Weights of a small transformer language model: untied embeddings.
Each number is 500 + 40 x the weight over the matrix's rms, rounded and kept within 0 to 999. Layers, rows and columns count from 0. Numbers have three digits each.

# layer 2 MLP down, 256x1536, rms 0.0174, rows 100-255, columns 576-639
494489499488454474520564448558533477526494472432498452521548457475502478544548435551492504457562486489468483472525477510562539507549475537485551479486513475510477519531550557380521468462493504
456525451533485479560513491469441488470528513532534455452568491509481530511491509500525530488513513541498522518463491567507483473443503517503544450418549462536509514531525486473483505526471505
526512431495525461472554514493436507518516477477465509461435531524464621417559455457494547510412499497565505489482558414484436516489484492544571440511438503467556539506493474499518563513517492
484482472521475530531437532407523466592537369575548488511500521490532509441578531531469522465529494522440451457495533530482508486478469487461550456504442505448538505549514520462520539487511519
431491496546503497433516462418493515399485510571518486517444503525448471495516578470583475522544491476531495516556524507513524482460446443463498436557420499517474427472487480487506489479435488
480474497426434489488457446540481522500407455526511557541480503498432492449450521535496476481541467515442510478505487576473467507528433542441483526498515538480492483542484455513535463480496462
515458534443442491485473464546530531496517506538517549404555480450481483535505522462518499453488507548528476463478476493531560525504503561521489466427468550482483487560470478545452479550517532
538504533483427521467560639532519484499469502489554592490414461465549471506462413539480448511505498495480489500444502570468548492421508426460512538495505469448518492523537515521537514471470499
561463497578521510486497556437499525571500489546470452479469505503501507522506468470391440555537465584508457489374458530479505501480500439528466500489476493484451504467443476458536510423565489
476494487452476504481484493505529582516587486503458497407538501500442510459593485527412505475508479424493496481534490531535489509564541488438461545596521471471491425487469504543523532462452531
486543491452536454467441513468406469506413424472516448458554499495510518458468507471568531541449501460545562508521454482514409565479581512540511497480552451566489465435511535496427485474457472
507519552467520561451520455528541481520535467473526481497538504493472564469572529583475521509472465446531470462525488424487497433505531500534530569498522491505530524490466494517543523498512507
506473484457515486519517471534524515535581427460498445469494503505454454462519532517512497464528468453467453439434496529482411473546535517478457461482495522472494477551401455462446483515494503
461511552504536497556450477551527582512556507495502536422515541537482475502563517457482481455489517530506475511521476491522505479553490483502545547503508513446531500537517484515509467503465549
492561450524480428519444446506480499445505490486454539465448500490547546516472519475523478490511500467482509460518505505537550527522436448436440456459516547549487478472558517534457503578573486
460487511511461471479567537436479508439487533495394467426453450534441513478518536517476452461467491558574495500427515440551433513449492533449498516447475576495484454461453474452546515435522464
491501484512422484482513436478518489450574478516541444543451505516499529461461496528474452497501496507455440540492509458461558497498488508487506498471496531473482502513554470551472482494432501
497502512506526492516522411515535505488534474538462486541426508498521528487539573506498521462426507572523486517467487481494503531537521455498495508421518486535513463539483497454499496507496483
528499523489536519501521502474474535534433477492469514472518515470501518527521580470526511531537511433512449556563426478512545436446485488564487510523534499522526520492463494590515477498570475
622633556698669660609628547658607693648498495667575739818442598537792642619543845618553583560737515707547595511629577821571570546594651516658585659557670516789594533543792605551732445548535575
538551500538574581441500466474593501455504497495517511527442497517527543482485483528473498489489508617502490518456459547439462524472574524478491467424536532425488506476514529542486480486501513
479515469549531476499514531458527542520441469508497467548553541497537504498493496472466524469540494459495546404435486452491532508490454495540552535542485495570519450515465497508565527457574551
465510503562551516511502486496517519467534513429496557510502516487513492536520433497471497513455514559526486501481443544456509549493470516502484496542509504507494469488451428505563536492574484
569433503519480535535499502526451497546528517519516558469484475519599493555429548565439487448497500492482539437480492473479545484490452536517556533460509457457515550562525554466488484509507475
522475510478475490518504540496507494503443506525474549389445524510530485491542535459485531454509472488451518542452520510523418532471536542503484466486512503568556556521464504496482505472453496
506520475505493562471579500514477511506592512476500466463622525499411520516515510484553524511528506394461565503582505549501479457504483533552468424486519483532533492458570526557560489539528496
527517497464507486494516500381428467478465537533493515463569454503477522513506475488503452458480505534482458509456446462492574530437455444493525524488497478484500462481505502527498507474509487
541494516476532456455523496513501454511507491510526515509516511528520514524501446479500465483503522545507497534538492494497497461508544480522554524447519517454513523492440518540524523485469505
535526449509523546508447549530455494569448475470518555545479485542465514445544508537543494561505506468515508463532501456542472548493548462509525497531543505472485531471479494415560484514482495
505563455515512532403472573579511549451603490436457455521433473522481499496452484565461477467535476585482519508457492558548489477552497557444453534478550518438482446573501497481457484528511546
550535528539426459523486419490520491495516527546516502484456464533511566483550466509520510473454498494534480467474521538526543463483476458507488523560412503483500490459481485500516478532535485
481544512520442476501561536520523465482534510523497526539530477482515490434450511522478484505508502558500506481452497565459488517532533500475485441501559524487467511513523485438452489487463534
481466522512437408517518428467548489532512475449443491523444497553473468494525605429533512436501498491509491467506556559491461485536523487501453474436515490493470456481483528500452486534511561
526482469511454519494556520471548504477629507548532537494454497484477468547535489538559454478457503501505532498486430478538554458477455497457468481539479562515472478478496506494454512438476531
464518478447541547468495512501491485468555482528506533430449530516538470528496547500501483444483501553483501503487416549502553496448487492420506490538487520471531467497445503557443473477484496
505529450522526477461518484482471503517594419518564493479503513555553545467470461511503512519467512450569559532485589484500473441501530525558446515449544518560539461518477507477520489502536515
503443471492496465478523435516455488508531463571516515516462506491544536525515510474409451450538495487491498522489506494559454457534463475479418491422451556441452513471473412534479503510532528
511498496502470504488441527537501451474510515501493508566571515496491514490504507510558428551506492486504533471603472579520563539481509508480553505605458485511490480443599483495488488504476485
533514536565507535571469475486447543541511474577561517600461510503524463496492437516575494508465487546435482508526513532482523513529474497494528483478547502449482563559529496501543486511508508
510532438514509528573467580378468432519481512508522485420573508510503527481533514535599517532506516450467487568497531383488555524438458442499526515552535518484546457440575552534588494447512627
489522496521533469503471531493475509487455573484491536480488484481502548527410499484485540526539516502508524475510511482516545466485493484477468454451474484549514464560475596500381495428464533
562477472476485430515534517605485489534482492473516492552453475455516513519500517456554494480481496527502442497481501548503503511518505511476443435435505547511439531535483503602524477476482488
541466495506482556467489553488455491480514506461469505479476474509574512504495425469445439519520520498520521527464500547505497504466491559525487480532476533484485435506445535586522488460500460
482568472449426514508503428475502461460653501528511535538410484494504472468425537550432472553525474525483495490524417525479500508527496519444522546463512522491513479522502504509441506484512467
466512461474502409504524410489415482511406549437462550519499447459522482476490496512460477501482496449519477549475491485512468536434533445511432500458512524468494443567486512516479501459561547
518491446462499515534543498582598541582421428422504488485427517530478562519494471503470517462464506464526502453551533540516400508557552507500535566455556511496538569570555457469547523524558451
471459418558498538525516504475528504518491488479545491496456516487530628489496518518443463529525510516470502546498555444471491495489570425506498540472507490447524481510478489478527470495582516
463518545487472436548512510531533470535402463533521541529480501495512466485571515470423524488557510487491558557473419504527462437469485489537530470509453496531462470511514483472566500544533486
493435500485458464503496643459457445458454407457487488529631480514458443470543469462526488488428477387463500502487500391482454514460519487480463492475543498505520507519510475423428469508491527
531507429496481510541498370514469495532540459482568451449438529500472499468578513519450507462535490513438541489454495429543486509505499502414548547506502533549506528565462518535531548525558532
527444413515510524472437512533497523539413479478479483532568477471463519460497398452420467526538481454540471523445525470475493483554548437537450524449524530473481466497537483458487480513473510
534515542496551533494508491431531495454517471510471468576501467562506496541549537468521497499553500480510478524549433538525513450489487530543557531507477518482537565500541476447484508499563543
523512449537523456453397579451445470510457536476460487394524537500426486481491468434475473584481479434474531558474530494465569515471509493540508523443616508485519515452465507567504500466523524
574475532471499455513499588428491468532503483497510555520512525545470559468558497466517527486436473437465493466482419423496450582470517513484420545589472452513514475534482517497517506508491439
511469545551484521468522391452527502416518485506483516460421497508554493542488480531568510433468488644520507533460463505487546506529522462469484495450449450536498493475505449462502509480431458
471561531468549489519531474508444474486516558478484424527527461507512471517512510468479486502530486545520522455535419456528459540484552527531499442469478497539489518508502505434451523473511469
563454449423510474556492505528495454471465465441470478464506501509459564455487484433502516502451489402552516447507525419541476464510486516488445574498468487511502443490474528482441494484519561
512538495437525500472507443472475482492442444483449537513409497507488490474518439480478529587522500503468518471455456517474490530429377478484545494469434467500520500493482541541512497548578475
489484457549479526439603552487559512467519551487504518403540489529492431560524464497472512431523488531457470561451515464508504447521535583487585547509542471483458472526484518559516491486539461
493524496474501426524518555483452493463389441550465502494545515513556482465478443450528552453530526448502533500531550463492530494448515457599423466505478491465514459529515543572487486487516540
501578558437441504518519465508507513500570489510483517493477455516553524542465498495428526541512531474534471495468444582461473500525461406490513554439425505572457448462552461542526491559522476
462521519446565486528525493553413517510460507509565536507504547529440510525515382454441493477544522503494517448458486453537485541534512506539428572476503541516458555510526483518482494518531447
546476540480485481453465528522470478585471448487474458465479476484498489483547435474564525524475528526529481513465546562518493573516442511510504466516423490515468495433513480492484517521505542
484513515461533482472462585549510490456551519484460520466512529463512469558478503501562476483484515528538560426608463509533522500520512519522562510555455519561469520436463563472485512485499489
547521506553507533448512507492529468439483524506436479553431481516519440427554546521490545472445486454461541496566439494448490455550466486474524480561527469514543525498499508555488507513487507
524519409482535572489504489456472462472610482506450543477497514505541459437461502504489541540461492441500512404510507471490477515498434434576422494499481481551495469459510573498532467514568478
540483500496498546505549541505521481473450480512487475460534496489458565450499428554568542485481482466484527491516469528500519496517524504512580537558492473480472506507572511511498479456501477
465445518504474483452475522548540452505498543493505510480525489487462455497492569426545517484478518455485516521475478549510511526479468477446537439507435481581450527440537535580461516522447476
539510497493503516530462455474494487549545484516515565477525480521477486508486395559451501499498489494480475530450520475513480507510485556485542489469459479456535457554436499557499497485483435
503554492557567483491474540482469534503575492496503445473477521492484456497453551459519497478510475533537506508464482507484448520442521503491492495485565495556503548545464493443484471446497499
443474441523512518447514540506525498480594534487444503567538552472424412525552503511483495483500495512441533487481534511468468570511506540509498478571574475544479479502534519459541468539519487
535523462444553499469488511490458493556415453504481521443492526482579522568506504534464538541563495480517478484465512491518507553486534439514505502508524503528518494466513523481453499502527486
519487500486519505495453412461488542525497505465417534542433442532537510548520456503479552535506507496497476465466525568489525474497492493508482526469450554480527486549449509489463483524552478
504521486501436498469491515496504517495549528522527490560483498550521486475518485584479438499501498536463431501441520543554595485505476510461531505392539501421524497521426523521487473550448492
595551449488514518451523457511500539509452455519457547526471505507440510515511451488544473508490488494445553507487449475494524408501485512536531500477535502513490541531540509506451496493524505
521543490607483485581508559424454518492472535527479492467564489511525555503544515464566483497554463472514514532555484454463588514528501478464520465509541512515497512489447450493511550462518436
485536487576500515494547511548464512486620541533485503555532503527500519519504575434441482562530515498522477476448589478500574450504482597535518442518534444431505476494554504494477440487571502
477486568462427507507457449519459475516478448459509459578452572476557535520460598507409480525531491502473487520540491501480525502483526546472467467504571496474547534545532501476553497532498478
508545496488481441484513470467526467489487498506531454457431484500545461497454468497515480462506495449440487533475447518476489548488515503462548499513509490473505491532530498565536459574466444
484536551490553501448492503567495548504506487475469534570538562484483474480474461504486477471472492489496484474446526536449520533541466513456461449474518498522498470497486472589420531515541528
439522490502478449492483478427488469486531503485473464419431444528473545466445533436529503545557515577473494520463537553529522515539506589543525459525462442572500516488472516465515465500447463
518481453568498540454514533540514528551536424517486446528471507490406539486508490533477548557539485528492503472564566526464468450493609523462517404470502513486507508467555496501532533473507474
454522421528465507531510408424477479463513460517525540547493458477479502537452586478470512513431540494514467569474511504510490547494419523497545513524462478530463459430534464546487474496487480
509453523526507527434516543529559464479552576489516485508455511478477438526512531518490468543539508473503491483469550471465491428471531495493455530404478528558500528509518471487418465487458564
453447527496455532470498512433519544457583478475540527499533541503504519505534479517493480500548500505458464495488466519524477510513507533458528528490511519451500494481509463404495516505522506
535536436464469480520490447526487499518514517470522563450453485534526533447510516491532453475512489509541449433523482519519504505474505403468449551516465515435530488523536493523491506445488544
525533510435546447505491515522468570597497476511477463450542473501404536517516477550552539423463527359455493483506513426517449575494495506510491541615485502505530471531476449537560512528472502
461474479417574456475505525521471519523493555527516570587483493449453532520499479425454521446558511547578475521458475510608505531496473521444433500471467451513472494474452510532545477529522435
490459516510486488505486523467504436493463544612536517474507508504546523504435373542525486493542507535472435529444565569466522525526462518547573480536498487505504489480475511632426493492477500
485439515595495461529507522485494511509465474474526484579554527485347489513513513552501533484509506498544507522496473499462500494485477412493485506503446497486492463505536502493476542481558481
487481466509479499517543496457473553521590575516477494536460511534507467521525477469563480466461501503527442560503461458544475518485487551516493493488487499450490489491531509516519535483498507
477534478592549526490589551611462489548502467516512548480473535461511548532523493540491519496527505505529469465425519524499623487556453579488488413546543490491457475460493497556504489457540498
566572494544516456489524573482548518499412523509610459553497501489492461521456507486523509501479468500501546508514409511547556525517527511501460522497491518554448560547553538405420500469493457
545614516541583599512480424506579541506608499553504450418524498539462531472570471519445518484523521514490528476497493441465574507580457555520501516470559527518541581530532540581554478519557532
586518509517474507447516475483505472545494494499514493485390457535511542494472479569490492480578506588521544539418586542394481510475515506535474462491407535477501488462520493483469498539498470
499492493481533491537459556453465481490487468486478532454523567513548523552421525496591450556404483469503542506478508422495466517519494518508494423509519529529494492440517499453481510516467493
544555490587534523492454595412503489501612474487542514457590483540459545499536445483450488492500526465481512532455519452553403498459519525471511528536452473505526458537543530511482510435532488
470458529454483444482559541491483463475545532452514510548461512492509472535529479476565543419507518496473462526489526476544462457503517419470478513505410522464491447458434527514585486504481530
501500425481488570469474527499514533525587547462495449561474528493511451562486425564481490472528478568493489573454442469476506533525551508561499526425540544527460506458491503424525499535486480
530480506533563498555541481457493508433517509572506449493487448470525521538500480532533528505431507485510495509487488458483507458502492557448535473515477563498476449516511504488482513432417503
500469498550520539522524407471564498473630488471475519505488491506488525511458493487449498482503522524523464515410575526458502443518471553556610462482529513483470502521506467469472513534536471
505491510554556520513489504579469484563500471536537486542458503490526478529545548530520512575432480536534468473496501508522499519489565521448507439551477463562475471530542467475457529556552470
507570514480481502506467521457498595455518501489522548592506543538459498469512534535500497475533527428523528460535550477548526497555425503559499523534503464446577493488452514407519489475454537
546458516502515541549468546543545466534470545525521554508558528451474548521484502545521505463520526505503517523480518448536490471558506509537423468458555483489490467542540532448468475531449541
485462484508437490548557515424437491476441481557403513431555486545588553432512482515564503528499475478472468463486508513597521475496429490514524466533397482537525511479439523640541509498484487
468518549516513521497494517523520474510532543475506524490615497455526534512518462485516540495523502479523514500409477534516490470478489484504446503496552511461488495484501508448480514497496500
527470533521514495479504461580507483549537572548516466515481467519524510490465496554470521500459517590567436472411522527491536485476411473529580545456447502471530538447461482507517478460503508
461515585512530505517510501511548485497441513459468520575533478490492497469584501571423511471542496508453465524503584480477544517520397471448526488481518530442531466502526538487506547453494490
501512476427464563468474499458506451427517544513521492563537514530501471508515425532498476538505487462460554460525501544479525474498491466487489545426509469515623547527479519606482505510420511
482496403493469481448598509481514498447496525523433479402499521521554551468510568524461492511517486496487508499541474448550533477521492541517446470463497511481520451447451532500477490477454536
510512525478508607531473483527468436515481486465485528473489491483476503466526481517527532524552517495545488461511512572468496533469466468473492479552463492497519508443436470471504511476523501
512564576438527508474521470514525494457560548509499475552415439467582540537512480507491548538432519515499472476449523464543522449533466467475595517434484485477477454501459458386548545519521521
573487545487469492525539466542436524518523473500482473422465497496504559488491536523550501500429503603474454505550513473566463541502501601508508459498494497534555539427464554465435453536420505
447526479577490534509462535469505542465597523476508462505462479496508537513497514485449468577480463511481481526482460574463530498498478529512577456468552492508509504532460521520465519469504532
478517517501575515495538511528495490499579515509524416532566484507454507520538476486492502519540485446473489463539481478503562505453489438486447526529512475555497469486535504553487488541531570
478391531445498442537531429584469426432399525494498578384571463487448498483451475480424491571510467305498497531473510440443471531393512452472437508493539579553509496483536449572501493447515577
483502523446528548525448504467556498491548481518494455539517467512489538500438443468482495508486487532486539494495604526512457554607550509547542559534458503508522502464529484448449479558461565
510508505463480555492467541465442451508400511494541463421508486543516545460517476522577512539489513479537505501494462450406445460418429457491554523538434517513521531507461476460546488478494554
586491536466514507560510477545550478571428539498459537527566516489488484557514499451560508502500507472500435514535551455519488494593477456533590532553505543434476554545548543490545507541484462
458459523519430535473485583412515406498419506519604475427543525453539468496544495497492493470549514442456479562523483529543511525447567518533487562603519474437508525493457485486505447500414505
529455505600536527525514520601514561508387533523536522568531506504454491494590583542576507459471496580418493499502485549468470525531535500525544544533540495476486433580494571561466491477487524
455573525461532449488525602468472521533476474505503538459555499568450468519483473513536511543489489458532503505471517462470500540619459515558537475554527515456499536495533489486542540541514473
526503507455504490501493461543505481562509479510429534538537546472473539532515512462428560467544527431539471472534513551513432521483521479518447493508534458499449500439512547412509481508491528
531422512566503473446507499497512545490545473535485502508521532481543534511490434461568511523498525454506468525540465443494490485514511448490535554509462517483472527518444510511537540563528442
450494484469548510503521415510494517490507512476496515574611515537534443544468521548486530493543484563496494455558477479514498487482464448513493526468487521532487472553536501537548505530484493
522505472491457529510539445495466474555573531503508475447528516525424517480442522526557493491502509432464498495506454497555527458528557552523493511535556508496543489524514545539545491536488442
501542459511476526505475381526405557525495524496552449525544521529479496473484465528535512513498500485501547449561480450512427517489463475508521458524550467476449444570470511474536467514495454
476485515492483484456543514582518533511537456517530489444440498542454527516480496502421483522515501548457482560459457535532537482541603533483444500590547500501477469514531515521453487438450537
476533502452494452498502514487435477468448461484505489525561514503568514493517464424544552548554517490499508506505475463541518511479453539505512547541463483470506477404501563488542555488475547
488477594504541439505513475551495490556511492569510451537574512470482541524544512496522526468418481507532486495569541543506514557516562513439455496503466463463445534522481472449485500522515530
473459450529488487531503487502503499459632426432498537563407491519533538490430515418501452603458477536515488456507526505503539500525487503496490477468475464539513411459452519517454531500546527
484506556479498503535518434503479530452415528419455483456494511485487483520541449472491482473588509495479468516541487495514533526475444479481489495474480555504490449495523522537543514503510512
425472528475524446551463523534531474493472542542520488431506529532440552562556530445527485518456483462547459517546459482526491508442506478421562513513506519516467529491467526637583528516502524
447465468490529487496517591480531442501466526499527576390514494493468492512538449511465479486501512452521486523541471454503536517459497481476531519507503511559530487527511523513484527464486499
538460467465520508473476528498547472517473425376554501544495478537503406468514446444502502432485532528528472459538414464478493467481476436507434574480415519563460482484430467427535451514475523
469438521504504478478464548483477488489511500531478497540497508507540532509536510476487493568528483510558478505503533547517425486453426472538503506488434539427522526465482528504512487524482496
588548510544495534505471455578486509479566467529529488501394557494460533475497456573480529561513477548529499507456589542482558450541512504559476482423448486594529542571429471429528503557505493
515499512518484504472499500526506495464457469453526550527455493504504493516499519513493488478525512454495539555502522436518472500460501555510484538541507419524518520483486515479527526489528532
421529466512506526479504464523552610514524498552517526500494515470561463566449464581470514403534476559440503461516516604486504475580531506528450540572542506451495526518580505479527462508501533
482564534500504474469451541495518473425595464516487475487434492503491512474519450523533491507520496507509469474511507500474522484525472514465513426497529518484473563562482451523504533525589454
557369529498469516523438429632477571604506451492454471580495516445449548505442450506524515442492488472445440554510506573507493464557462507562472493594502460412504526536511497466507516555505444
516520509475467480516575480486557484493490488511508474525480485489502532528458500472485478490446484439503472424464541442535444505470556488517521525498542441524462484538553483508508452516514493
481472543506477513511488473486519465458597555514479469545500549530463469530543482544587530479520502462470498494541446454564544457527519493508412513505522526512526487472428456460504511564489552
494449482503479458531484421488564534495541525463477518474495511536490461519521482486478491544485485414562527528419492550480458500515502455474524474514524516496469499452514470506422522530563444
492475546486503470498441520410571477497503456486497554465449544496468479427572533482562499586439493504461465480501486411483517503448455530549505503497470518536480465457517500477615496516520510
567486501476512553430490467529552461530450531475606444570517466486520482495521508476543520492533505492433487498612497550458521470522494471521543476507509539520534614505462493411437498523432550
482552414485549549521498473523502573510526508448546496471583534515484529527469507519456516446502527491503485493581535445566385465537511504506509504481571502497519402497431545466476517474455554
546452522477453533499477489452493566489597516492497524520540459530526543457408550531464496450511470563431451486459585571459500476525483541489447515447518544450514478500550538490433446469478475
498505432511447497548483531506465581516475524442500477540533523502517482443515511468452508515523486496483495470476457403506483489559466567491457509505545483489513552499515479455489482512529532
455486494487523508529474460424527525485583507475454490490552496461489508432495418458503478495497457449529507500509556507491483484564535491496475512520476541462438468518515526424507495450529542
488522449555493526487481504570542501487571558465481481505575469494506481572471588477509517561549547491476515541517478386483515507512519504527561538452513505563491543443554490501559528461462549
485539533443519539559548465563468508542541500535460600505494474481545524539509614598514501539551483572479444505511510443457503531536498471506516517519494476432514515532465495527486527482478495
470496485505501537521481500598535513471455543455472627562402451474556484537525582484546497544536483535542502525453512552516472495543481454467475535479471521505422518478509539450557492525548514
558489536464480493510394533519499532565458535504467462514564553507539521448492495513522503481503505551508526517409444542506497479520526535522467470529534491385481547453490547484505530491403532
507498514550531493449532511509447574437520445489531504647604485536515510511476601499473475531554509421528502539650548511492441507500488515499507443565506514457510498517671522487530527470566529
489553430530476495479463545627518489487577507475467520505461514530546498531519534476521479492513490579497521540524485507533510478556460567441467494479492476431457484488482538524486471509475517